{"num_hidden_layers": 12, "hidden_size": 160, "num_attention_heads": 2, "num_key_value_heads": 2, "head_dim": 64, "intermediate_size": 1280, "vocab_size": 1024, "hidden_act": "tanh_gelu", "norm": "layernorm", "norm_place": "pre", "norm_eps": 1e-05, "positions": "learned", "qk_norm": false, "attn_scale": 0.125, "bias": "qkv", "tie_word_embeddings": true, "parallel_block": true, "init": "normal", "init_std_qkv": 0.0395, "init_std_o": 0.00809, "init_std_up": 0.0395, "init_std_down": 0.00809, "optimizer": "adam_variant", "learning_rate": 0.00152, "beta1": 0.9, "beta2": 0.98, "weight_decay": 0.07, "lr_head": 0.00562, "max_grad_norm": 0.5, "warmup_steps": 366, "schedule": "wsd", "decay_fraction": 0.644, "decay_shape": "linear", "final_lr_fraction": 0.1, "batch_tokens": 32768, "max_seq_len": 256, "doc_mask": true, "train_tokens": 254400000, "max_steps": 7764, "dataset": "wikipedia_en"}
Each number is 128 + 32 x the weight over its row's rms, rounded and kept within 0 to 255. Layers, rows and columns count from 0. The size above them is the row's rms in percent of the matrix's.

# layer 2 MLP down (transposed), 1280x160, rms 0.0674, rows 160-206, columns 64-95
size [ 88  70 106 108 102 104  83 100 102  89 121 109  97 105 122 105  96  53  89  95 103 111 141  49 117  96 102 121 117  86  92  96  98  74  96 104  96  86 104 105  93 121  98 105  86 106  88]
[[ 83 134 101 147 121  68 143 115 161  49 102 121 156 175 143 141 154 132 110 152 150 137 155 114  93 142 115 161 115 186  99 113]
 [138  87 154 175 148  94  74 168 114 101  96 145 123  86 133 181 151 182  98 147  99 110 174 148  78 104 185  73 163 141 151 157]
 [128 112 140 132  71 157 157  64 173  75 146 174 163 195 184 104 172 115 161 128 153 104 132 172 110  61  88 168 183 154 127  82]
 [170 150 136 142 189 100 137  61 167 156 120 171 121  81 129 112 175  59 120 152 153 107 115 175 112  94 102 104 114 151 105 113]
 [176 113 138 114 142 111 151  99 161 150 139  87 117  90 120  91 114 103 118 167 140 160 138 139 132 104 117 105 128 158 152 144]
 [127  52 135 124 135 209  97 115 160 136 117 140 123 141 155 172 156 159  67 129 141 111 147  32 114 154 217 130 103 166 100  91]
 [ 87 139 153  68 111  94 100 152 154  71  86 100 100  74 137 106 129 179 133  69 141  79 124 129 104 155 184 138  95 139 118 151]
 [113 151  95 105 109 112 127 171 135 115 117 128 155 105 127 115  90 128 113 142 136 113 125 111  98 121 165 164 117 175 132 100]
 [157 135 145  96 149  92 141 130  49 167 119 122  77 125 118 156 104 121 131 138 146 110  87 131 124  72  61 181 125  94  71 166]
 [ 75 125 151 151 136 175 161 135 132 135 170 137 188 101 144  90  92 148  75 161 100 197 124 119 115  88 140  98  71 138 151 164]
 [116 146 106 138 113  95 167 159 164 110 122 141 119 132 102 132 144 125 129  41  93 154 175  67  55 139 120 136 145 112  95 157]
 [145  63 109 157 140 172  93 159 114 184 108  55 122 147 132 122  79  71 151 125 126 135 159 179  90 124 108 110  69 121 105 151]
 [200 129 119 142 149  52 119 149 125 138 124 113 132 111 104 112 110 127  69  78 148 115 142 108 126 101 107 160 132 144  41 120]
 [150 130 107 115 144 138 155  98  62 126 111 134 116  78 146 126 127 127 135 124 159 110 146 114 107 160  84 125 163 106 121 113]
 [ 76 123 109 112 189 177 167 169 134  74  69 127 139 179 139 116 131 164  85 128  96 164 113 139 195 105 170 134 127 165 121 127]
 [126 120 159 119 148 102 124  98  90 172 116  95 164  97 128 129  79 120 106 160 115 101  82  98 158 133  51  51 139 128  90 171]
 [185 128 171 151 102  98 168 184 185 132  98 154 117 156  91 122 121  98 132 184 104 153 150  78 102 109  77 125 136 168  70 113]
 [ 94 127 145 120 158 130 143 117  92 157  70 108 154 134  74 137 174 119  46 143 178 162 177 121 149 116 111 133 152 109 100 103]
 [ 78 153 105 114 135 150  82 207 114 114 101 118 126 151  80  60 101  97 112 156 135 146 105 149 142 102 152 134 106  93  63 153]
 [120 141 155 135  83 122 111  81 116 117  95 172 172 140 121 143 144 169 143  43 162  94  83 125 128 169  94 129 156 171 148 108]
 [ 85 159 135  71 164 175 135  62 157 161  94 153 145 100 123 107 175 160 143 117 184 123 111 138 118 125 122 116 126 107 139 142]
 [ 84 139 156 141 121  46 136 137 113  95 103  92 154 158 117 131  90  98 192 142 179 126  94 143  99 123 144 148  90  73 120 138]
 [ 91 100  33 139 201  85 116 143 156 154 134 124  90 130 116 140 154 133 143 106 160 170 135 114 146 117 162 170 138 148 180 140]
 [ 83 147 104 105 108  85 133 128 182 150 119 107 120 157 147 148 111 135 154 120 122 127 171 131 164 165 161 144  96 174 111 116]
 [ 92 126  99 133 133 129 138  65 156 111 131 165  93 154 111 132 107 122  88  90 160 144 130 128 126 144 132  88 111 132  95  61]
 [113 133 142 152 160  82 101  56 221 162  74 157 124  96 158 114 150 112 169 128 129 142 131 103 157 135 106 153  97 111 132  82]
 [ 65 171  89 114 151 145 111 111 195 157  96 111 126 153 128 121 109  98 111 136 105 172 145  87 117 125 137 112 122 134  86 112]
 [151  79 133  99 145 133 111  96 141 137  96 152 105 103 221 163 106 104 102 168 151  84  99 126 168 108 152  82  91 174 116 103]
 [173  98 194 123 113 136 148 193 100  96 167 134 139 142  67  78 120 131 144 161  86 138 153 118 110 113 134 134 124  92 107  90]
 [142 147 158 181 141  69 129  97 135 164 101  87 142  97 100 112 137 122  44 140 140 145 169 147  66 130 158  78 139 104 143 136]
 [133 160 164 164 128  64 149  70 149 113  98 121 132 116 142 234  85 123 118 110 126  79 127 161 121 174  79 116 110  71 125 105]
 [126 187 110 204 123 152 147 105 105 118 115 168 117 105 113 109 150 103  83 136 140 153 153 145  97 125 131 106 125 190 127 107]
 [125 129 118 186 100 126 133 139 124 121 151 124 142  75  79 117 105 136  65 219 142 128 174 161 188 173 124 116 138 190 227 175]
 [131 143 123 130 157 151 108 152 200 131 104 137 151  68 149 158 107 132 145 149 165 149 157 128  80 141 114 116  85 160 138 106]
 [105 122 173 134 154 116 132 174 105 101 130 180 156 138 111 151 118 139 155 116 114 131 169 115  98 133  98 136 113 164 154 149]
 [122 137 143 160 144  89 153  88  74 125 122 103 149 109 183 123 112 121 129 184 155 156 177 120 132 118 121 121 155 149 176 133]
 [136 110  92 141  94 104 101 109 120 140 136 106  92 103 131 126 150 114 135 179 142 135 179  84 178  77 185 129 101 148 136 154]
 [185 216 144 162 120 155 143 117 166 156 131 158 185 123 138 102 151 164 109 127 142 177 107  82 160 101 100 109 164 100 108 165]
 [132 107  89 181 199 120 130  37 151 101 134 140 135 105  79 173 157 141 143 126 179 121  87 102 162 136  99 153 169 191 112 138]
 [191  92 171 147 133 131 100  58 138 111 153 142 110 138 126  85 126 103 148 171 118 120 169 159 145 154 139  94 143 135 133 111]
 [ 88 130 120 121 125 115 141 112  86 145 132 110 148 123 127  92 146 120 117 146 133 110 114 130  88  68 109 128 152 141 164 127]
 [164 137 129 164  61  93 118 112 116 143 118 172 159 117  92 119 128 130  99 132 194 106 142 100  90 140 104 171 123 165 148  55]
 [125 106  75 137 138 205  76  70 150  51 102 110 116  80  87 151 160  96 103 172 144 123 104 181 106  83 185 151 147 177 139 114]
 [139 141  95  96 126 152 108 141 164 207 129 180  86 139 162 130  97 120 150 186 141 166 117 155 140 151 166 141 156  50 127 102]
 [ 74 109 132 111 113 148  98 111 172 117  98 144 163 133 136  96 159 175  97 115 117 129 170  99 145 143 113 153  77 110 167 131]
 [118 144  48 145 114 147 165 118 104 102 107 112 158 107 129 152  64 117 130 190  91  99  90 140 145 195 114 120  83 157 149 134]
 [143 130 100 180 121 120 185 126 135 135 105 148 136 188  85 190 157  84  51 153 134 175 153 123 113  76 114 122 192 109 114 159]]
# layer 2 MLP up, 1280x160, rms 0.103, rows 161-206, columns 64-95
size [ 82 115 103  98 103 100 105 107  95 109 103 105 106 116 102 101  82 100 102 105 105 114  89  92  94  80 113 114  89 101 106 106  78 101 101 101  98  99 109 107 107  87 108 100 102  88]
[[114 177  73 104 172 127 130 144 166  96 145 154 127 118 138 133 117 110 143 143 121 178 126 145 165  96 160 119 119  80 105  61]
 [105 123 112 172 109  80 101 167 107 161  99 114  71 107 108 147 134  77  94 122  77 135 166  96 156 131 137 146 143 104  78 164]
 [ 97  93 155 107 150 105 159 162  89 107 114 130 143 143 181 120 116 154 133 137 141 186 177 143 150 115 142  98 127 108  61  81]
 [135 128 114 139 132  79 195 141 174  63 106 118 151 147 149 130 123 108  63 131 115 163 163 124 123 148 101  91 113  71 130 156]
 [ 68 117 164 171 133 105 167 153 120 148  95  92 171  76 135 118 140  91 138 158 120 137 195 106 160 149 170 132  84 174 110 152]
 [161 112 158 122 142  84 116 136 153 134  86  65 159 223 131 120 136 130 119  95 113 167  79  79 135 163 111 150 111 131 159 160]
 [ 76 152 118 132 205 163 137 176 157 145 123  94 163 107  94  94 142 129 100 134 140 145 168 120 169 137 135 135 127 163 157 108]
 [106 145 161  99 157 142 135 118 142 129  60 179 105 125 133 103 136 119 120  85  97  96 163 155 149 109 138 153 101 111 132 130]
 [110  80  77 120 145 187 128 171 101 126 101 126  87 107  62 124 158 187 127  98 107 114 130  83 131  89 151 126 134  94 150 196]
 [119 145 141 153  99 117 149 165 138 123  79 132 106 133 128 108 183 172 111  60  89 179 150 106 137 137 120 119 151  97 131 143]
 [ 87 123 120 139 118  99 118 149  96 119 166  92 139 168 107 133 142  88 118  87 131 195 143 135 116 132 140 102 149 117 102  96]
 [185 155  86 208 118 139 102 160 159 151  93 121 123 148  96  95  91 139  91  80 122 226 198 155 140  85 159 142 175  89  80 127]
 [ 65 168 110 189 143 157 203 126 136  82 100 145 184 164  67 142  78 100 108 141  89 185 156 159 119 160 207 138 119 110  85 168]
 [ 40 167 152  89 134 203 126 169 155 130 117 121  77 120  80 126 148 156 142 115 130 126 212  95 170  89 199 119 124 106 137 168]
 [153  74  97 160 117  87 135 127 193 120 138 183 142 131 140 115 214 120 134  77 127 112 156 151 143  57 181 134 138  82 116 121]
 [139 104 137 152 131 128 133  74 149  92  94 120  81 124 134  47 136 120 115  91 102 158 142 144 117 112 156 133 171  80 135  76]
 [131 114 144 119 106 155 125 184 175 115  84 127 140  85 125 145 160 150 119 122 137 124 202 111 128 117 133 154 128 107 141  57]
 [107  70 126 107  95 151 181 100 156  55 113 183 155 162 114 138 200 129 131 125  76 158 141 151 147 113 165 115 165  76 120 164]
 [104 146 156 230 141 191 165 118 113 109 172  70 120 136 127  92 132  60  91 121 130 160 119 170 143 117 147 140 148  67  83 120]
 [ 87  44 148 158 112 188 180 124 114 111 113  93 166 194 154 135 146 139  99 126  92 129  87  88 169 149 122 112 149  90 140 174]
 [118 178 116  98  89 131 132 130 175  67 110 115 103 125  98 136 128 187 122 151 131 156 132 111 119  95 105 104 130 131  40  97]
 [137 101 155 139  96 147 115 121 152 184  84 141  97 157 116 105 176  61  94  88 141  80 136 127 187 109 132 132 129 119  79 133]
 [105 105 152 167 122 153 162 117 135 116 107 163 118 185  63  82 115 111 118  85 113 129 107 136 138 109 162 168 194 173 133 113]
 [ 80 118 128 159 117 148 154 127 136  75  90 136 119 159 111  81 111 156  61  94 135 145 152 134 145 144 136 135 130 180 160  64]
 [147 124 136 193 137 190 165 149  70 105 150 121 100 127 117 114 198 116 119 127 156 121 164 118 169 104 154 139 133 131 159 155]
 [ 52 157 153  77 176 124 127 122 146 105  60 100 120 142  94 110 143 106 142 123  96 145 109 120 157  99 132 139 141 159 193  84]
 [ 99 129  78 136 168 142 151  92 149 136  97 155 139 115 142  91 124  65 168 164 167 170 147 150 181 127 198  94 104 113 130 119]
 [186 125  76 159 203 100 132 134 185 142  70 135  86 116 144  99 143 171 148  49 107 205  68 151 122  59 139 130 154 135 139 149]
 [107 148 153  65 136 123 122 139 134 157 146 109 108 149 129 128 181 108 131  69 114 198 165 154 130  92 147 101  91 146 164 120]
 [131 106  90 154  83 160 157 139 115 171  94  93  84 180 132 115 168 110  57  79 155 162 130 151 127 137 129  88 131  88 188  64]
 [148 123 193 182 121  81 123 120 177  50 113 177 147 194 174 127 152 134  99 111 115 131 160 145 110  95 112 137 133 136 117 113]
 [ 58 126 185 201 141  85 164 149 112 103 119 115 171 171 160 128 149 100 142  84 134 174 130 155 111 156 145 127 128 168 111  31]
 [ 94 116 143 151 105 140 203  97 186 111 119  66 144 183 155 124  77 145  99 127 114 146 146  94 129 131 139 101 151 117 105 130]
 [ 72 163 176 191  87 150 163 165 122 127 130 105 119 116 103 132 145 141 128  72 129 115 107 133 136  94 171 118  68 151  70 117]
 [132  81  96 125  46 114 165 127  92 108 149  95 113 153 158 115 156 128  66 116  78 128 122 141 161 126 147 121 157 149 150 139]
 [132  86 143 151 200 177 108 122 120  96 132 110 158 137 118 113 237 184 152  95 131 127 133 108 120 126 126 135 149 105 143  97]
 [ 71  99 150 127 123 122 131 119 112  88 135 152  93 117  60  87  84 143 128  99  99 128 126  69 174 150 176 103 156  90 127 158]
 [114  90 145  96 107 135 137  99 128 115 143 185 147 179 123  84 109 136  70  84 100 138 164  66  85 134 130 130 171 172 186 102]
 [122 128 110 161 134 121 188 135 144 128  81 110 172 113  61 119 111 157 135  87 111 173  68  87 135 152 105 127 172 150 114 114]
 [ 77  44 162 132 149 164 131 110 131  48 134  98 198 130  90 115  96 131 151 155 103 134 117 110 126  93 167 152 138 103 154 137]
 [ 76  46  95 122 128 163 100 176  81 134 114 169 126 127 118 140 166 106 106  71  87 151 154 131 173 122 149 115 126  91 121 152]
 [117 125 114 113  96  58 149  97 130 164  85 148  66 134 181 119 189 147 120  98 118 100 122  65 163 118 119 135 128 108 142 159]
 [117 118 116 125 135 145 155 177 169  71 108 138 114 192 146 107 210 154  96  85 124 160 104 133 119  33 190 121 140 172 120 132]
 [100  52 186 134 146  55 120 125 116  95 115 179 185 120 125  70 140  76 105 103 127 147 135 124 123 123 153 131 121 150 130 143]
 [ 85 102 128 122 106 119 145 121  94 159 128 134 123 169 104 116 175  71 121 138 126 135 140 196 127 145 127 114 104  95 150 104]
 [157 116  84 131 160 134 120 106 144  89  97 107 178 129 130 131 178 119 149  98 102 116 136 156 122 129 122 101 164 132 181 113]]